config.yaml
num_hidden_layers: 9
hidden_size: 96
num_attention_heads: 3
num_key_value_heads: 1
head_dim: 32
intermediate_size: 384
vocab_size: 562
hidden_act: "swiglu"
norm: "rmsnorm"
norm_place: "pre"
norm_eps: 1e-05
positions: "learned+rope"
rope_theta: 10000.0
rope_fraction: 0.75
qk_norm: true
attn_scale: 0.177
bias: "none"
tie_word_embeddings: false
parallel_block: false
init: "uniform"
init_std_qkv: 0.0555
init_std_o: 0.0
init_std_up: 0.0555
init_std_down: 0.0
optimizer: "muon_variant"
learning_rate: 0.0079
lr_mult_o: 1.08
beta1: 0.95
lr_head: 0.00728
warmup_steps: 118
schedule: "wsd"
decay_fraction: 0.805
decay_shape: "linear"
final_lr_fraction: 0.0
batch_tokens: [8192, 16384, 32768]
max_seq_len: 512
doc_mask: true
train_tokens: 87560000
max_steps: 5562
dataset: "wikipedia_en"
Each number is 200 + 30 x the weight over its row's rms, rounded and kept within 0 to 999. Layers, rows and columns count from 0. The size before them is the row's rms in percent of the matrix's.

# up: layer 2 MLP up, 384x96, rms 0.181, rows 174-197, columns 0-95
# down: layer 2 MLP down (transposed), 384x96, rms 0.0402, rows 174-197, columns 0-95
# gate: layer 2 MLP gate, 384x96, rms 0.179, rows 175-198, columns 0-95
up174,093,177,228,208,179,211,185,209,216,187,245,212,222,203,180,155,159,205,166,224,253,231,232,151,259,163,182,259,252,187,197,236,184,145,153,209,188,172,210,185,145,199,202,209,150,190,167,168,191,194,141,189,209,202,206,208,165,220,200,144,251,219,173,163,240,217,199,257,214,176,185,228,191,225,207,183,233,180,240,140,195,190,172,178,146,156,237,204,205,188,178,185,226,169,231,170,192
down174,097,154,238,192,236,206,174,201,217,180,219,142,171,202,193,185,192,202,180,160,150,188,208,228,187,243,117,232,168,199,176,207,204,174,218,174,222,216,183,239,214,207,200,176,218,180,210,199,238,188,206,178,232,154,228,178,189,249,220,189,180,206,241,249,195,169,223,215,232,242,230,168,166,163,219,201,171,165,183,248,172,238,204,195,228,147,177,182,257,264,179,208,157,272,220,234,228
gate175,090,195,144,234,237,185,208,208,225,188,217,237,186,223,195,188,175,191,213,168,233,253,249,153,205,235,217,214,213,192,213,209,221,227,205,238,196,230,201,174,176,189,238,256,161,201,156,213,244,168,193,185,174,195,194,163,186,143,129,206,242,176,186,180,185,208,190,197,151,195,157,238,228,226,198,183,194,179,162,191,185,183,132,205,251,120,123,211,168,175,233,182,178,221,199,212,181
up175,101,172,240,205,213,251,220,192,166,190,172,151,198,173,200,200,226,198,177,250,181,152,154,232,232,160,153,144,194,199,237,226,229,190,194,214,209,179,251,187,230,187,140,166,233,175,227,177,183,188,202,227,206,263,220,192,201,243,257,171,149,278,171,235,224,205,236,209,182,185,235,213,179,206,189,228,168,220,186,217,188,190,260,163,158,239,214,216,230,202,209,233,204,200,187,213,242
down175,103,200,187,170,215,195,196,191,201,184,180,221,227,207,190,147,191,201,129,167,167,161,153,207,207,198,198,182,157,234,234,199,233,182,156,207,204,205,235,142,168,185,222,214,174,174,233,214,213,209,201,198,175,239,171,214,153,188,217,198,202,252,163,213,263,213,186,194,208,199,173,264,177,200,150,214,231,167,89,212,154,196,188,268,219,216,177,195,188,160,220,213,194,187,200,192,263
gate176,103,185,198,153,183,187,222,205,182,169,196,225,143,155,230,176,243,264,194,215,199,166,266,209,148,212,191,225,277,234,159,220,234,254,246,169,235,246,207,205,208,233,209,206,179,159,194,208,200,243,224,221,160,192,142,178,231,176,206,183,173,177,192,185,217,186,170,143,231,195,214,225,233,201,231,182,210,197,221,229,243,184,171,151,225,192,226,202,205,230,188,235,197,229,171,215,145
up176,102,227,196,206,240,219,163,198,190,213,150,199,260,219,171,205,205,179,190,221,229,142,194,191,235,214,190,180,212,230,219,199,202,205,197,280,197,192,219,199,238,156,207,172,163,214,169,213,163,242,200,219,180,207,191,213,140,200,232,224,188,214,200,196,185,226,165,221,216,148,259,97,189,212,147,238,208,237,195,171,180,200,196,263,166,187,207,176,163,168,194,166,244,176,197,227,255
down176,102,185,234,205,188,206,187,196,227,154,239,202,204,219,206,171,189,231,174,169,254,174,209,197,192,183,164,181,179,203,182,225,234,186,200,207,254,282,174,260,210,266,200,158,188,174,231,186,184,233,214,240,189,260,236,233,209,171,205,195,190,221,195,157,211,269,165,203,245,241,199,199,226,152,214,175,180,153,141,212,216,161,196,230,189,171,202,213,228,207,207,271,204,185,174,252,204
gate177,105,199,234,183,168,202,198,202,175,200,167,178,237,179,208,221,171,190,230,194,188,213,136,223,241,158,205,206,191,247,165,212,228,255,173,164,234,161,175,201,248,220,240,167,154,255,171,153,206,163,184,194,176,187,185,168,191,207,204,257,162,206,198,192,199,178,201,232,194,134,189,194,199,171,213,211,168,235,221,202,235,203,221,230,197,213,200,191,141,171,124,198,219,205,122,264,227
up177,120,261,236,204,205,208,172,214,181,195,160,202,242,184,193,147,174,216,198,205,203,231,164,159,241,229,205,184,220,201,220,204,163,217,219,214,262,199,187,185,220,227,175,184,202,164,192,217,142,259,170,212,239,174,191,224,189,222,203,211,187,219,185,239,129,186,196,220,193,210,179,159,230,308,146,230,202,254,179,209,250,215,213,230,214,198,184,184,216,189,210,221,149,230,174,256,223
down177,108,204,155,148,196,218,196,200,235,181,204,193,208,249,196,194,211,203,156,222,257,200,165,183,219,182,154,130,184,166,195,159,180,173,185,204,187,262,177,203,153,243,223,179,240,213,200,217,202,233,233,229,254,210,188,295,226,160,163,192,190,159,198,209,179,196,169,219,188,178,215,223,212,209,207,169,190,214,175,216,239,265,157,215,216,224,180,172,182,191,236,215,202,165,247,260,170
gate178,106,187,131,133,217,218,190,179,204,248,220,193,181,182,178,186,190,206,213,231,191,181,234,221,222,199,173,121,215,141,191,158,211,175,211,138,196,242,145,175,205,248,196,165,232,163,205,140,184,204,228,162,153,271,220,198,211,225,233,163,213,203,225,208,168,206,225,212,224,186,217,213,223,223,231,198,224,273,195,220,222,227,164,197,201,202,154,173,174,210,167,223,209,239,175,183,191
up178,097,227,151,209,185,194,159,197,234,198,184,225,203,169,162,192,266,228,175,223,223,235,213,177,211,200,185,202,271,198,201,218,198,221,197,225,282,205,233,216,203,198,240,247,209,213,171,210,165,188,193,232,247,146,191,234,175,161,211,206,167,169,182,268,227,201,172,206,193,183,112,225,186,224,216,234,204,173,216,238,208,212,156,207,159,173,221,249,211,190,215,234,191,206,250,237,158
down178,099,207,204,214,180,237,211,226,181,116,150,183,195,241,228,231,183,156,224,198,210,136,177,153,203,213,211,209,171,213,235,245,222,212,202,209,181,145,249,157,197,195,227,204,206,196,250,205,258,195,176,243,216,180,175,188,230,168,215,241,177,232,196,217,264,168,187,241,198,173,216,151,195,181,202,154,215,175,212,222,210,112,222,236,215,163,209,184,189,161,184,201,175,185,155,184,206
gate179,102,238,185,231,215,204,220,196,168,190,173,198,222,177,203,156,248,225,210,187,210,236,194,174,205,149,138,196,176,198,176,148,213,212,173,226,172,235,258,237,185,200,198,233,174,194,210,240,240,260,182,198,228,261,194,261,207,200,188,193,224,151,206,238,191,201,156,222,201,248,171,234,196,204,194,176,250,180,175,209,199,131,174,186,231,200,127,206,204,245,268,204,168,173,198,221,215
up179,094,208,187,161,197,171,222,222,134,203,197,193,216,163,174,178,211,240,150,203,202,207,212,119,167,177,184,157,246,222,194,159,208,223,222,171,236,196,234,199,256,224,225,206,194,165,206,168,223,227,166,226,202,250,190,248,191,228,192,149,256,212,170,207,147,233,184,229,185,236,162,229,227,219,222,210,260,238,188,216,195,168,189,186,213,154,172,178,204,259,177,199,142,180,220,213,175
down179,093,192,152,175,161,213,225,254,185,195,178,214,206,201,190,260,160,214,209,124,177,181,185,178,189,226,146,225,183,204,170,191,205,188,235,197,186,112,190,203,203,166,196,198,156,148,213,252,188,237,207,163,208,191,169,182,222,151,197,181,199,173,141,153,120,232,241,161,182,140,181,166,213,174,189,218,176,188,168,191,181,215,243,169,226,201,182,191,177,232,218,213,209,206,195,213,183
gate180,103,208,163,246,214,166,241,151,238,188,180,189,183,207,232,219,206,150,211,161,143,204,213,193,217,231,193,178,190,201,176,197,225,142,162,215,195,106,113,162,199,224,167,155,168,211,178,229,229,235,262,174,199,201,178,179,168,176,194,233,177,203,226,189,193,196,215,190,224,195,200,277,194,191,223,179,153,195,191,204,262,215,218,203,243,245,222,188,198,187,215,225,209,223,202,162,192
up180,104,235,261,257,204,203,231,209,199,183,214,235,197,194,169,193,213,257,193,194,187,173,215,241,200,178,184,153,176,180,176,205,260,188,217,184,211,179,220,178,188,196,196,220,208,166,216,186,213,257,194,191,225,222,226,201,184,240,232,177,217,229,209,220,240,219,135,227,214,218,258,243,227,196,241,231,183,201,214,154,210,194,229,265,184,175,185,223,190,246,119,171,140,254,200,141,208
down180,100,258,209,212,236,183,214,208,213,210,218,201,180,255,217,268,221,156,172,219,198,175,182,212,173,186,177,171,166,206,176,224,211,173,188,202,180,253,208,272,151,196,213,202,212,191,207,207,218,211,224,152,200,183,164,174,191,186,201,223,164,232,196,152,198,227,227,172,137,187,183,236,229,251,175,168,224,239,134,127,242,242,209,181,243,199,175,238,167,139,196,197,206,222,206,237,195
gate181,101,202,175,240,279,218,246,239,186,231,152,221,169,200,160,235,180,170,213,207,183,215,214,234,207,176,176,200,255,172,145,196,234,167,198,177,237,195,99,222,154,184,179,175,226,269,227,201,199,192,226,216,173,219,262,238,180,198,146,233,182,157,238,191,158,193,223,229,219,200,218,195,207,212,196,214,180,194,176,169,220,234,201,191,195,226,162,173,222,246,195,195,199,211,215,173,179
up181,099,194,200,228,204,242,195,168,219,211,226,243,224,195,183,169,213,210,230,202,157,220,232,229,185,215,181,250,205,201,196,225,168,209,192,227,155,197,195,219,131,212,298,213,202,157,191,251,218,194,142,237,204,246,176,204,177,203,197,212,241,174,253,240,226,211,223,249,176,241,179,224,226,151,207,181,209,225,202,211,184,162,160,233,156,268,224,165,172,175,209,191,227,195,248,175,216
down181,097,204,168,214,269,184,189,245,178,197,143,208,175,162,154,194,177,137,188,205,220,169,168,243,196,219,218,179,262,207,101,192,276,175,204,193,253,207,199,182,226,194,195,195,188,285,172,200,192,209,214,221,179,205,185,212,188,200,214,173,227,187,224,174,197,197,243,216,171,205,216,183,207,226,219,159,184,218,168,144,205,200,260,220,192,253,209,187,229,197,170,197,224,225,201,161,189
gate182,102,241,183,151,158,231,243,250,166,161,132,160,173,234,258,168,181,211,194,167,189,177,210,189,160,198,199,181,133,209,146,186,159,212,203,165,202,211,158,258,149,186,205,221,211,167,208,192,222,268,184,241,194,220,205,223,197,197,174,229,226,189,225,209,200,176,179,175,253,191,175,186,217,154,187,147,216,194,247,196,207,221,159,162,212,217,188,181,204,204,198,203,151,194,153,189,166
up182,101,222,194,263,221,184,184,167,167,287,209,183,238,171,178,173,176,213,227,253,230,195,219,196,180,207,191,247,134,209,183,237,274,220,194,166,228,186,173,169,170,222,209,168,202,212,186,195,193,260,123,149,258,225,220,186,164,168,228,211,156,213,202,147,176,195,194,208,241,184,166,222,188,199,191,207,207,217,208,197,185,188,135,168,192,186,180,172,226,195,185,160,210,209,224,200,183
down182,100,182,232,176,201,200,211,242,262,199,256,225,171,187,219,205,162,221,204,209,266,231,150,161,273,219,208,159,228,194,219,137,220,222,203,208,209,178,210,204,220,192,174,180,193,169,202,188,177,196,203,215,184,294,243,179,255,200,217,242,189,172,269,207,200,198,189,155,171,236,210,205,194,229,241,190,147,240,153,194,198,183,213,190,215,193,210,244,204,198,211,212,136,193,171,212,202
gate183,098,223,174,257,190,192,205,140,164,193,200,188,239,206,207,190,172,171,150,251,248,222,219,210,232,217,192,266,172,174,163,198,167,235,233,197,178,224,193,208,187,202,205,203,200,165,190,202,217,219,205,283,136,153,167,232,124,209,198,181,176,166,196,193,197,159,206,153,144,246,155,240,168,176,222,220,244,190,204,205,211,201,135,201,205,219,209,198,210,224,188,170,206,211,193,216,158
up183,103,218,192,153,199,173,205,196,233,181,212,228,210,184,192,252,221,168,127,217,168,190,213,224,195,192,206,190,175,164,164,206,220,232,202,263,211,204,264,278,190,154,179,221,197,175,214,217,196,207,240,170,174,179,160,163,192,204,181,185,269,137,214,206,190,202,265,158,204,198,161,188,186,164,120,240,224,214,191,182,172,169,171,178,161,203,221,194,197,212,221,202,258,198,173,194,175
down183,099,162,200,180,185,210,177,233,191,248,184,177,188,191,209,215,158,196,244,177,164,178,190,206,204,191,215,174,228,253,176,225,230,215,234,205,200,201,188,137,226,223,186,178,221,181,185,231,218,180,200,168,214,220,243,216,242,178,231,206,263,187,222,235,216,226,168,254,223,174,264,202,221,231,216,126,166,150,200,215,263,234,175,206,155,158,248,251,171,181,230,184,163,162,223,233,223
gate184,109,208,149,176,216,175,236,182,190,208,184,179,159,192,179,154,247,203,161,189,245,219,230,146,203,283,214,239,171,204,215,189,266,207,181,202,238,191,225,187,196,201,210,201,129,189,185,186,223,280,198,176,224,192,169,152,192,207,197,153,233,178,184,223,201,213,184,211,118,190,216,204,227,242,203,232,185,198,192,221,190,201,168,220,280,173,197,224,207,236,196,199,214,241,181,172,234
up184,100,214,192,125,213,260,197,200,200,221,192,184,154,190,213,180,219,207,219,181,217,183,170,249,182,164,226,221,225,212,140,137,228,216,217,229,216,181,193,228,280,188,167,179,170,245,183,161,199,212,172,229,205,223,212,159,233,160,181,236,172,165,237,192,181,186,219,167,188,187,212,170,178,271,222,202,183,222,247,150,166,207,147,216,196,240,165,229,195,253,220,207,220,183,193,156,191
down184,105,206,217,216,224,210,173,199,127,235,172,183,212,192,229,243,161,229,198,176,180,171,234,178,180,245,205,167,220,216,278,235,192,181,170,211,178,181,226,216,124,230,214,240,216,171,191,221,193,169,220,189,183,186,204,236,208,231,253,264,158,221,178,182,230,221,226,204,212,221,220,205,215,154,167,127,237,171,168,178,239,197,216,198,187,171,224,198,180,169,193,222,183,211,222,221,118
gate185,090,171,232,176,219,176,177,217,164,123,175,187,152,156,201,261,149,124,186,164,212,209,219,233,154,191,181,230,195,163,204,183,128,235,192,170,208,227,202,210,202,206,172,207,183,211,247,177,183,229,207,245,191,203,221,175,178,185,176,179,220,222,198,208,251,222,203,135,237,206,199,191,195,226,238,198,246,194,247,188,196,211,164,180,197,209,187,244,223,200,154,178,204,242,129,177,203
up185,098,192,216,182,214,177,193,162,183,184,228,216,224,213,198,158,161,229,195,159,229,223,142,218,196,213,230,191,225,182,239,166,190,207,244,152,176,277,134,213,182,218,253,228,248,176,187,167,249,237,210,234,291,206,169,164,192,184,186,223,228,178,197,204,205,178,197,208,187,216,173,219,191,134,196,184,214,184,129,237,208,179,204,187,184,186,227,206,219,202,172,157,195,197,254,219,243
down185,095,216,209,170,253,186,171,204,205,180,201,207,173,204,231,209,221,192,205,211,180,178,199,184,158,167,141,224,154,138,186,221,218,167,230,208,227,159,224,175,217,228,143,203,163,226,245,230,184,162,234,240,192,202,239,250,158,187,250,163,210,215,195,256,189,262,200,182,214,193,213,174,125,249,202,194,220,207,245,178,200,197,189,195,217,205,121,236,172,184,249,218,179,176,165,190,191
gate186,100,185,151,238,181,220,151,196,207,196,199,216,191,229,185,185,246,235,167,220,171,217,193,258,215,164,174,199,220,212,195,212,236,157,119,246,172,172,214,226,201,198,147,247,255,214,193,230,202,170,200,227,157,231,231,179,226,193,237,157,203,159,212,174,216,226,169,187,236,234,209,264,194,197,187,202,227,217,186,211,266,164,156,174,201,197,164,149,213,206,187,217,222,229,273,191,193
up186,093,148,249,247,218,208,198,212,201,174,264,148,229,174,217,231,272,183,167,198,246,187,208,253,195,200,175,183,206,274,210,219,164,231,201,205,165,157,180,223,168,164,164,205,192,221,213,190,164,192,182,259,168,192,187,173,215,203,212,192,151,223,188,188,174,201,177,191,216,198,245,213,187,211,182,194,181,162,244,169,222,185,184,132,159,211,196,150,257,188,225,198,178,222,256,184,232
down186,088,165,228,194,217,179,228,222,195,224,209,187,175,224,228,207,156,207,220,217,197,166,190,189,177,191,222,173,204,244,249,219,236,235,186,202,173,233,167,235,200,208,159,210,233,194,166,170,223,244,239,162,217,164,184,220,227,212,184,203,272,222,157,206,176,209,226,204,193,186,122,190,150,228,185,169,176,229,165,196,126,227,229,260,206,226,223,256,151,244,239,184,185,244,175,187,240
gate187,094,184,195,163,197,209,209,204,212,253,229,147,217,216,195,224,225,199,161,159,208,205,197,288,242,206,210,175,156,233,209,219,245,214,201,188,153,164,193,190,172,194,212,163,215,252,231,256,184,189,216,171,243,260,174,234,195,238,197,198,175,229,235,203,205,163,175,187,162,179,181,172,200,195,205,196,208,202,281,169,188,165,218,231,190,225,227,165,170,170,232,210,127,139,221,198,196
up187,098,237,197,200,183,198,221,184,222,222,226,183,227,224,191,185,203,224,174,160,221,211,189,249,189,148,194,239,190,186,183,241,207,221,158,191,159,178,197,127,162,197,231,236,188,274,230,238,217,211,174,202,188,212,132,211,163,163,185,243,205,231,256,217,194,159,221,179,160,167,161,140,174,225,233,214,232,162,231,183,204,212,193,243,212,219,135,187,194,155,209,245,178,151,208,198,216
down187,109,209,194,210,176,229,215,201,250,250,212,213,178,208,211,171,238,139,151,170,254,175,191,214,254,229,225,188,209,201,160,243,223,223,230,200,170,185,186,158,143,139,222,168,173,251,211,217,194,183,167,175,168,227,168,234,165,229,163,195,232,181,197,199,207,148,117,143,221,204,132,197,174,226,201,186,230,203,226,199,219,197,212,204,226,163,160,167,218,191,205,218,183,198,218,213,238
gate188,101,170,268,186,184,209,168,199,182,234,282,186,227,228,180,150,228,211,225,145,197,159,248,178,186,173,230,197,190,239,218,200,217,246,204,155,230,161,263,221,230,208,149,210,192,227,200,141,245,229,166,190,163,203,148,221,209,234,168,175,201,206,170,189,206,194,198,223,215,234,224,166,169,203,231,228,221,222,226,167,191,205,229,224,231,177,214,196,146,215,136,165,205,181,177,184,211
up188,095,214,179,181,213,234,225,222,256,209,179,141,188,200,178,250,260,239,162,225,200,186,153,201,205,208,195,210,236,185,185,179,176,225,191,193,177,192,209,167,231,185,213,239,212,205,230,242,196,191,190,222,222,142,225,198,207,210,231,178,217,226,221,234,154,82,178,209,216,172,209,253,232,172,255,222,213,197,167,226,219,230,215,223,227,157,209,204,250,192,160,219,201,238,168,234,158
down188,094,256,187,172,195,185,218,173,203,130,191,225,153,194,249,198,175,210,134,217,191,212,170,213,219,182,219,189,133,198,186,199,166,193,198,233,214,212,122,220,198,221,201,227,169,188,201,220,146,209,184,197,182,222,277,177,243,168,229,206,177,228,204,201,241,225,215,174,165,216,189,219,196,230,206,190,149,147,195,212,213,224,162,169,169,234,169,174,225,169,249,216,195,238,254,242,157
gate189,103,192,158,193,183,207,190,204,212,186,266,234,199,210,188,225,173,236,197,212,173,219,213,179,240,178,187,185,209,220,197,156,204,244,183,137,219,197,156,170,186,226,192,208,232,217,170,244,191,179,198,244,220,220,162,265,159,206,165,214,213,205,259,199,190,199,268,178,223,143,166,251,189,177,190,257,231,193,233,173,239,183,235,184,168,179,262,217,224,233,189,205,153,137,228,232,187
up189,100,239,189,205,196,227,199,217,230,212,163,151,247,195,203,237,220,145,140,213,177,174,126,226,206,216,259,217,202,196,198,248,190,161,176,273,223,232,203,189,204,121,208,171,185,219,212,250,219,183,204,190,192,214,211,198,230,236,219,149,190,208,209,246,242,219,189,218,194,228,221,162,173,201,193,183,193,157,169,189,160,171,199,238,243,269,159,176,184,243,209,174,207,204,189,175,220
down189,107,221,204,163,164,249,163,245,195,182,235,198,213,199,178,190,151,277,177,226,196,235,239,189,230,204,194,210,154,231,222,184,205,213,154,161,221,190,137,192,205,224,178,194,227,198,205,259,223,167,194,236,209,208,167,260,175,267,153,185,182,144,215,240,171,189,211,154,198,198,187,204,151,176,225,243,197,201,185,138,209,195,228,224,202,208,258,194,159,219,203,213,223,177,227,189,236
gate190,093,211,218,190,189,186,193,212,205,168,203,227,206,138,192,191,175,208,254,188,201,253,156,222,208,191,188,211,224,254,247,183,216,167,159,216,160,149,240,246,201,181,218,179,237,199,230,192,197,161,224,207,171,164,261,200,168,206,152,248,186,212,206,214,307,273,237,185,218,248,234,223,195,216,204,177,207,164,191,182,190,180,185,213,218,170,197,216,223,243,244,178,199,194,200,215,148
up190,098,187,243,178,152,185,227,173,212,219,204,139,229,213,194,161,212,198,246,175,217,231,203,246,201,211,209,213,147,196,235,190,195,207,152,248,171,201,192,169,201,198,216,232,248,186,204,254,260,234,162,186,160,205,219,236,158,203,223,142,211,231,187,164,245,195,203,172,168,254,211,214,269,172,191,176,195,240,226,107,187,210,192,174,205,179,200,204,194,236,203,173,253,210,192,186,217
down190,100,183,176,197,210,192,183,204,224,205,203,148,150,226,195,154,208,222,145,162,132,169,197,174,183,164,197,206,236,175,147,213,195,209,237,192,188,237,218,166,190,294,189,217,196,211,184,244,169,176,193,189,215,208,274,186,192,177,211,232,208,193,233,193,162,200,168,256,221,136,214,168,163,160,229,200,199,153,190,218,232,152,143,209,202,213,212,199,199,164,195,189,153,199,240,227,231
gate191,101,193,209,241,199,153,186,169,238,151,206,158,240,214,194,241,161,200,162,176,200,216,205,210,166,192,217,202,231,234,211,165,159,197,169,202,159,163,131,198,167,183,196,222,220,202,134,208,237,230,243,181,254,164,210,184,190,205,205,231,184,167,208,206,199,205,189,139,226,239,172,251,159,198,138,203,186,182,186,167,230,145,199,219,154,270,198,177,219,160,227,194,170,208,199,173,236
up191,098,184,196,157,191,263,242,211,211,314,163,252,158,200,230,152,224,219,210,240,221,199,169,226,227,203,198,252,197,162,172,253,238,196,207,231,158,233,225,212,232,201,192,195,180,189,255,213,228,161,184,234,170,245,210,255,217,186,249,176,228,212,207,205,214,217,181,224,167,195,245,174,207,188,206,216,197,218,231,217,202,194,182,171,196,162,166,237,209,213,181,189,262,202,207,186,221
down191,101,125,195,176,210,218,196,159,183,207,207,226,167,137,217,183,170,151,212,224,200,218,178,234,191,221,216,213,244,164,186,225,222,198,209,127,161,180,201,169,198,166,170,218,192,200,198,245,191,243,176,185,187,252,225,246,204,204,215,207,189,211,250,201,238,206,191,237,130,213,212,214,125,191,142,220,231,175,177,207,179,161,204,181,198,219,182,202,198,131,181,155,221,207,165,188,260
gate192,096,271,212,226,150,194,206,174,172,170,200,238,238,200,224,134,232,221,224,152,185,199,206,187,134,228,225,186,218,229,177,188,185,220,273,198,202,185,223,158,239,225,274,196,155,182,163,181,207,198,234,198,175,187,202,233,180,201,244,215,200,152,130,178,222,183,244,181,166,199,249,217,163,243,207,186,170,173,228,212,200,236,181,197,159,212,187,177,167,223,203,180,185,219,191,183,161
up192,098,171,228,195,183,156,153,207,207,217,220,241,195,134,141,212,227,214,113,273,225,208,199,190,198,181,196,195,228,209,205,182,164,188,179,202,217,175,226,186,259,192,199,230,223,189,190,179,169,240,198,252,202,177,224,223,151,190,257,192,204,207,254,186,144,189,205,224,229,176,205,219,269,229,250,197,262,217,185,208,251,190,163,158,163,217,205,207,198,216,176,203,228,211,223,192,211
down192,098,192,159,263,179,227,279,193,205,200,197,115,174,211,212,210,175,181,205,154,268,187,178,247,232,217,190,234,204,212,226,180,245,216,245,198,226,231,244,221,139,230,165,198,229,235,252,195,198,184,147,180,230,168,227,173,235,186,176,220,211,208,175,205,226,244,227,195,178,181,211,241,218,191,172,191,206,188,210,212,178,233,203,196,198,167,154,205,216,238,191,207,215,263,213,239,233
gate193,094,179,165,186,184,204,204,213,218,208,185,203,204,175,204,223,206,104,235,191,195,220,207,171,225,175,187,218,201,201,213,200,226,207,187,211,194,156,229,205,204,210,173,142,268,218,224,229,257,170,210,233,217,181,228,147,187,168,301,212,243,282,231,212,225,224,241,186,215,175,176,199,210,160,246,219,231,157,195,222,212,173,201,235,209,172,251,209,198,158,217,204,233,242,221,212,213
up193,099,171,196,178,190,153,165,160,227,222,228,177,182,192,185,241,264,216,233,246,158,177,229,190,227,191,282,200,244,217,204,271,238,219,233,189,156,189,210,243,204,224,226,201,188,218,205,189,230,199,131,218,227,208,177,195,196,159,191,194,218,185,212,162,206,189,211,198,217,151,159,172,180,197,214,220,233,118,254,166,195,172,207,233,165,206,226,261,207,194,191,165,207,171,198,163,207
down193,101,186,240,213,306,230,186,199,144,237,192,177,164,194,215,158,190,217,202,161,141,199,184,195,198,205,147,210,197,212,198,215,163,147,221,208,219,230,135,153,225,184,231,204,165,185,178,232,181,239,207,196,225,214,195,191,209,173,161,185,116,182,198,190,190,184,183,233,191,222,209,224,148,214,206,216,160,204,199,205,192,224,240,188,187,213,173,170,229,221,274,213,205,178,146,152,190
gate194,108,232,196,195,181,189,198,206,193,153,239,225,233,147,164,219,193,245,177,177,180,184,200,194,227,180,220,214,217,249,236,235,200,191,200,208,179,157,244,170,237,199,247,252,189,218,187,152,184,183,160,277,149,214,214,221,218,246,200,182,224,168,261,192,215,194,183,203,196,213,196,186,192,223,215,182,197,207,203,171,208,158,235,227,144,175,155,170,229,254,115,240,174,180,218,248,207
up194,101,204,172,139,214,161,243,105,186,276,192,216,215,169,169,183,122,208,151,225,186,188,226,183,194,240,187,180,206,199,196,210,215,185,260,213,227,196,182,167,218,169,173,181,215,176,222,176,232,198,194,249,177,183,213,240,204,138,175,160,205,206,204,163,204,211,203,217,246,142,152,154,217,214,217,248,187,242,198,211,187,229,149,179,190,188,166,176,197,169,195,213,212,208,195,178,193
down194,105,199,236,205,230,233,278,168,191,211,197,240,207,245,238,157,205,193,230,197,181,160,219,210,267,220,162,190,202,207,251,217,174,238,205,218,215,147,192,233,212,248,121,213,181,213,230,179,177,205,201,266,246,219,201,204,199,210,223,205,233,156,202,256,207,204,163,158,273,212,202,191,225,202,208,165,209,217,210,180,213,160,238,153,180,168,180,190,195,222,239,179,196,164,240,211,204
gate195,100,221,146,222,148,179,167,180,224,184,241,190,202,228,201,178,198,188,149,224,193,195,249,195,209,175,165,204,166,184,245,223,239,222,208,165,200,206,108,181,168,188,171,193,187,186,173,189,185,222,232,187,185,188,158,194,209,236,172,176,217,218,192,244,181,189,238,155,206,205,230,211,226,209,223,173,154,245,220,228,162,172,224,205,295,159,205,268,225,175,168,199,213,188,183,259,175
up195,109,170,184,224,187,225,201,188,145,175,201,240,188,129,223,172,190,234,208,202,108,243,252,225,210,184,226,219,201,159,175,173,151,155,188,237,206,250,164,216,202,230,226,201,231,165,213,223,190,186,203,160,219,197,155,198,214,199,237,210,166,206,242,187,166,176,216,184,257,190,239,268,212,196,266,237,189,232,202,218,218,215,195,179,229,151,185,185,178,172,210,202,231,208,222,163,170
down195,104,173,241,158,193,204,234,235,142,181,164,176,160,189,192,215,168,182,236,187,178,216,163,166,220,192,185,265,178,204,270,217,235,202,178,176,266,205,189,230,216,170,217,242,209,227,217,212,216,224,218,197,211,251,192,192,178,171,185,193,207,234,253,163,152,187,191,210,190,208,227,171,216,226,232,188,241,193,213,192,113,162,273,170,201,205,176,247,154,191,175,172,198,225,236,207,184
gate196,097,221,183,172,187,219,246,152,181,202,293,200,192,182,227,172,187,211,237,201,181,188,198,227,168,218,215,251,208,225,191,194,181,219,177,151,221,238,221,153,196,158,207,174,208,149,197,188,213,244,184,199,145,164,192,164,203,204,197,223,148,213,230,208,251,207,202,142,235,209,231,183,242,216,170,159,198,179,134,224,224,159,221,168,221,175,181,177,265,235,155,178,192,150,200,196,172
up196,102,178,169,215,236,234,210,185,198,177,240,172,158,174,199,180,207,234,228,169,206,180,166,227,238,188,171,198,213,135,229,234,199,230,180,176,218,234,211,140,199,190,186,160,151,177,197,208,235,211,144,201,176,212,199,205,219,197,215,226,213,222,177,191,182,213,190,189,171,204,261,171,214,262,211,175,168,221,153,237,232,192,217,166,199,180,135,255,250,214,115,149,213,228,172,156,194
down196,094,224,169,217,198,174,181,168,148,215,189,210,250,178,162,232,157,209,226,238,226,195,231,171,178,238,165,219,155,217,160,164,218,198,249,179,152,224,232,196,188,246,166,223,203,247,219,202,170,204,193,203,176,184,251,197,229,197,266,172,218,188,206,255,190,186,174,185,201,192,140,194,166,207,177,226,192,246,185,149,228,162,236,155,168,169,229,188,174,164,224,168,166,205,161,204,265
gate197,100,211,145,222,211,196,201,135,204,165,207,191,154,219,191,218,165,235,195,176,203,166,176,216,208,175,176,205,154,205,192,169,173,148,274,172,259,225,181,196,227,190,145,144,225,230,224,218,212,199,174,176,250,193,185,193,219,232,163,216,248,242,179,188,220,265,176,217,219,201,195,230,218,181,182,249,186,216,201,179,155,188,122,187,247,224,164,201,188,188,215,249,171,166,182,203,177
up197,093,238,211,236,197,237,190,251,186,179,247,198,163,211,197,184,179,177,196,173,203,242,220,227,253,202,206,136,219,194,167,125,195,175,191,193,199,202,159,163,266,192,238,204,197,165,161,174,225,246,221,213,183,187,161,215,220,260,242,160,208,209,206,209,184,146,202,143,189,167,217,213,204,169,218,156,161,211,189,163,180,232,188,240,152,207,207,225,165,252,167,197,244,215,172,236,198
down197,098,179,194,236,192,238,184,217,169,223,120,224,159,196,217,135,176,172,193,187,218,194,234,203,150,181,174,230,198,199,189,286,149,216,196,198,223,177,230,155,189,206,125,203,234,211,205,207,194,232,201,139,217,187,201,221,191,241,205,263,200,180,196,191,169,214,180,188,198,246,232,269,171,203,159,198,198,232,186,182,179,192,205,215,191,234,188,227,201,131,209,179,181,163,242,163,216
gate198,095,203,254,116,218,202,168,211,174,239,216,200,180,190,197,216,280,186,192,195,152,268,239,185,234,230,202,177,219,197,160,146,184,206,183,191,188,184,195,183,221,204,190,208,196,179,184,199,225,192,222,213,154,197,231,174,237,190,150,135,148,262,184,237,210,162,187,199,153,223,202,201,209,162,188,220,220,217,232,204,261,134,182,180,204,152,204,157,156,200,214,191,209,183,174,191,183